Each number is 50 + 15 x the weight over its row's rms, rounded and kept within 0 to 99. Layers, rows and columns count from 0. The size before them is the row's rms in percent of the matrix's.

# down: layer 5 MLP down (transposed), 384x96, rms 0.187, rows 266-279, columns 0-47
# up: layer 5 MLP up, 384x96, rms 0.206, rows 267-280, columns 0-47
down266 109:35 47 48 54 78 64 49 40 50 76 57 35 45 50 37 43 59 43 45 61 33 47 57 64 77 41 66 64 31 56 28 68 66 46 63 72 45 39 44 38 41 64 68 43 47 41 44 63
up267 100:88 53 52 48 38 54 44 41 47 11 91 55 35 39 61 48 44 80 27 41 65 18 42 57 52 64 28 48 41 38 55 65 32 40 40 65 58 70 53 48 38 33 37 33 44 82 45 41
down267 099:33 34 58 64 28 42 64 75 57 54 49 37 34 55 48 41 85 64 53 50 67 57 41 16 30 47 50 39 77 50 54 50 65 06 36 76 47 47 23 58 55 64 78 50 22 58 54 72
up268 095:60 52 47 27 48 77 46 63 55 63 56 40 43 30 36 54 56 48 37 60 52 38 58 67 38 45 29 47 23 59 58 21 62 65 53 52 52 46 72 42 65 54 44 66 50 50 40 37
down268 101:47 59 46 73 37 40 54 46 57 39 39 51 28 56 37 62 45 42 60 43 74 50 47 56 31 33 48 30 42 63 48 62 99 69 43 50 55 56 56 59 49 75 47 32 60 24 46 58
up269 087:44 34 50 34 74 59 36 47 33 46 52 46 33 59 29 25 56 57 54 34 50 32 33 51 42 41 70 62 50 56 62 47 50 22 74 31 53 73 51 54 97 25 48 52 36 26 41 45
down269 112:50 57 39 65 42 63 50 39 64 69 36 62 52 28 79 72 36 40 62 43 41 63 47 49 61 56 33 52 29 41 51 55 65 76 33 55 65 43 55 66 25 46 52 49 47 68 39 46
up270 104:57 46 62 49 64 37 33 34 68 60 39 59 50 66 58 67 40 50 29 52 49 79 61 32 52 87 30 63 66 46 43 66 55 54 67 77 44 71 41 30 48 25 45 51 51 46 51 80
down270 104:55 58 51 73 38 34 11 46 50 44 69 64 47 32 24 71 39 56 46 18 27 45 40 57 40 10 57 56 41 31 70 30 45 42 54 18 34 55 32 25 67 34 35 50 42 59 38 39
up271 112:66 64 45 48 34 56 50 48 57 46 58 57 68 61 60 51 27 46 51 37 46 41 53 40 55 60 43 46 53 77 69 58 15 29 63 55 68 38 66 70 57 48 00 44 43 39 57 46
down271 103:30 31 41 57 52 23 57 53 79 65 44 43 46 55 46 54 45 83 77 81 42 37 56 59 57 33 71 31 54 44 52 33 72 60 38 62 43 47 21 25 53 63 99 43 41 58 38 41
up272 106:19 41 62 26 70 51 54 59 54 79 42 47 48 55 58 58 51 68 17 72 53 51 80 26 64 65 79 42 55 59 48 57 64 42 71 67 34 39 41 39 40 71 46 31 22 57 39 69
down272 104:50 62 38 57 35 54 37 40 60 46 52 47 47 50 29 28 38 68 61 53 48 51 26 60 30 64 30 70 58 62 31 45 47 60 27 44 82 72 66 67 87 52 54 77 58 24 61 45
up273 095:48 75 45 58 31 77 50 54 38 52 68 51 64 14 59 26 35 76 33 57 40 22 47 20 42 79 63 34 43 46 55 78 53 52 72 45 77 44 58 44 50 59 43 40 33 32 49 50
down273 113:29 70 61 36 48 61 44 62 61 73 72 54 59 27 43 49 31 46 39 35 55 52 37 40 24 39 68 31 42 38 65 70 38 52 58 54 52 40 72 49 41 36 60 62 32 35 49 58
up274 096:65 64 63 39 54 48 56 54 82 59 58 53 57 91 72 34 58 34 64 66 73 59 50 40 37 30 49 27 44 71 52 70 32 63 43 22 47 46 33 60 37 66 67 59 04 41 23 64
down274 100:60 56 53 67 59 50 50 48 70 30 71 53 28 74 39 48 33 44 26 78 38 60 27 66 54 22 58 73 63 28 61 51 80 40 46 53 43 48 69 31 36 52 26 47 70 19 67 74
up275 089:75 42 48 53 38 60 45 23 78 58 39 61 43 55 59 59 61 58 75 52 46 40 83 53 47 47 55 36 38 41 40 61 45 42 36 45 04 41 27 43 74 38 46 45 47 75 37 50
down275 106:47 37 56 22 54 48 52 83 35 34 49 29 40 63 39 44 69 33 56 67 56 62 64 41 31 45 35 81 55 45 56 43 57 54 61 71 96 70 58 59 48 77 47 57 53 57 45 52
up276 100:31 55 58 34 57 51 63 32 45 49 57 66 23 35 71 48 41 51 68 36 33 71 47 39 69 30 58 51 80 87 29 68 39 12 55 62 37 16 53 39 38 66 46 68 46 41 50 62
down276 094:49 52 72 49 31 54 41 43 49 51 39 65 73 60 30 68 43 72 63 42 69 60 48 42 53 24 53 64 39 27 57 36 67 61 51 43 46 34 35 56 46 33 74 32 70 43 62 70
up277 086:31 49 39 73 47 41 65 41 54 24 40 53 35 39 40 34 37 59 23 66 63 29 53 49 33 25 57 34 56 44 48 58 50 46 41 70 31 50 40 42 42 26 32 71 52 50 67 35
down277 088:55 42 34 55 39 60 32 61 14 68 51 34 62 63 36 63 72 60 64 60 32 55 44 38 63 59 68 63 58 72 40 22 51 58 49 26 87 25 48 57 33 60 84 26 46 00 60 43
up278 101:24 31 71 78 65 48 55 29 43 40 59 57 37 51 63 32 66 59 59 59 43 50 55 34 55 58 65 62 62 59 54 43 72 64 58 13 62 36 42 16 60 64 63 63 67 59 57 59
down278 101:60 50 83 60 35 48 59 62 56 62 57 52 17 70 26 60 77 66 44 63 67 21 56 48 48 78 76 46 48 59 27 63 48 41 46 60 57 34 57 50 52 54 50 21 37 47 77 71
up279 104:48 50 69 48 69 33 32 42 63 85 42 50 20 61 36 57 26 57 36 54 42 50 47 41 55 39 67 51 80 41 67 55 44 42 53 99 56 57 51 26 61 39 50 25 36 55 54 65
down279 113:73 63 32 26 68 41 65 63 66 53 55 57 32 49 52 53 48 56 51 67 28 57 56 53 34 72 65 47 25 33 58 98 56 45 40 43 66 53 60 75 65 51 36 48 44 37 17 63
up280 087:57 07 42 46 54 52 72 55 72 70 43 46 64 42 64 49 37 44 79 26 59 22 70 26 61 55 60 49 51 48 39 59 19 29 69 65 45 60 45 56 32 60 58 52 33 16 59 49